Part of a small language model's weights: RMSNorm before each block.
Each number is 128 + 24 x the weight over its row's rms, rounded and kept within 0 to 255. Layers, rows and columns count from 0. Numbers have three digits each. The size before them is the row's rms in percent of the matrix's.

# layer 13 attention value, 128x128, rms 0.201, rows 105-127, columns 0-63
105:181082138144154163149154177121113125127113132120104085109119103123156117076145110170152140126147136116150134146151125171167113131139110150129131109136186133159111099105119147131099102106126158
101:144114138150139107126169155103149124160105140142124124164093122145166108140125096100184126097137135153135137159192153107150092161187154121136115127161119112151161110127111127122156121083097166
093:145131119158119126111111134064144119131117120120156103109090138093110129125143175111150114133120131155135071135105133138151097150088098163114148139128120114130157075141124136133127104153129130
115:114138133120103144132124139154136137166119147178137122148107137156142129144084143136112118117148122112087124105119128117116085096110134115114143170124150099164167148126135115168145113130085124
106:144109109132118107117132141200166182187155158132156142165128141104130143130139115135164116176123125165142156129174173130097123126133150132106120097158150123093116081155162120120163137146148128
086:166144132157085117118140131134111127121148158124117109120147129114131129143114187110122124086127123175148178150153138118169169115072162149141148152140138138152131126122099088138124166125159141
094:106106136155133121146096100132129138101129131167152201158107140118117149123105112088109111097126160103129138153143103128137135157100128112088128109067064087138100187124217100075126098100117129
103:138088143126139112096126088116115127094119075106120123078167139115147103107143105166137129126171118136142115168122128157079123137156126141147125129165118121132156153150169119158107160159157126
089:104082137155147161126145101145155106111082136092109146099115129130144161107097129119132122116177132132114134119100088183133114109129096138128129111124115094104155164103129133148118133098104117
097:137139109144130121108146105097152136140153134134103122124094197126138107096122153066165163177112144114138151083114102162113117153091148119122135118123152133111098131124129141134147143165108122
094:111065096137173079132095145130157152112103075146134164125127157080114121112142121128127109148147133148143091154154174152145085125140099131142125150084109132100103145096144125135120127080147146
094:111165149116164164102144073123101153100128130135101123140159105154163134126142124124113106136125124145122135153076108106149130126131125079134122151155136075156115123144127117173171090167146124
088:101146112129132132125176162119115139146142167182122124147135114130157094093100097085107134124133141116123150117178079166111144172087097096085108138106097118119173131107116167129151132127107163
098:132132146115110122164116129116110182151089142132111126155141139105107163139115111135098124151134144136149126083133160135121069132098143118105141148132138075121159116093058158125094118145125109
103:176119103158131112124142128091113109162090146172147170098149123111125136093107097108160123107149109117144146139065111123103155147108130139117167145131104143113094116119136125112131124119122162
112:134110086139144152102135135146110118114150112118120121105130173139162039124111132129141122113160069167139113115115171128184139125108152142085135099112183136154101122117180119120155126125160128
102:087125115140118125136151073141077125118123115142127147126118134111143130103125135111164110146104085144142135140123122174135161088174123150123116151149184106142118084112154132158148138133118106
097:143083137131121122127097127115102127099068142095139125119121142192163133131125147093136138120112137129143059101122126126117117081136132165157172067147133087116102129103143139147101092124126144
108:125126101167149088137139127150139144125123165108129155101136125082126145142105152144152161187154088119136123141076127148135120102129134145081129130103113163136103159092085153116105158135110156
091:127130112151104101091139139101136155092148141094111100119125114150143141157139134136149143093088118141123139078114143135102123124124091155135146114140149120139090104172153094122100164146107126
107:117144098146109143101138138101122131168125139154164105113107132116187189133123155139159112114137137136148164117120101139164130091115084101166110098116101136159169106135125183122134133102110179
106:170149123129147101161114149118128075158160115112143153109091090161105116135120166117077115111114162129138124130125153126114148138139115129155184108112108104090102107135081124110159123198174133
103:107108133149124151120100133150163171166153114105105163112148140103167128133111122162102093119113122121116122100130085161089131139114154147102086140094103129163125105092119077126168128106123090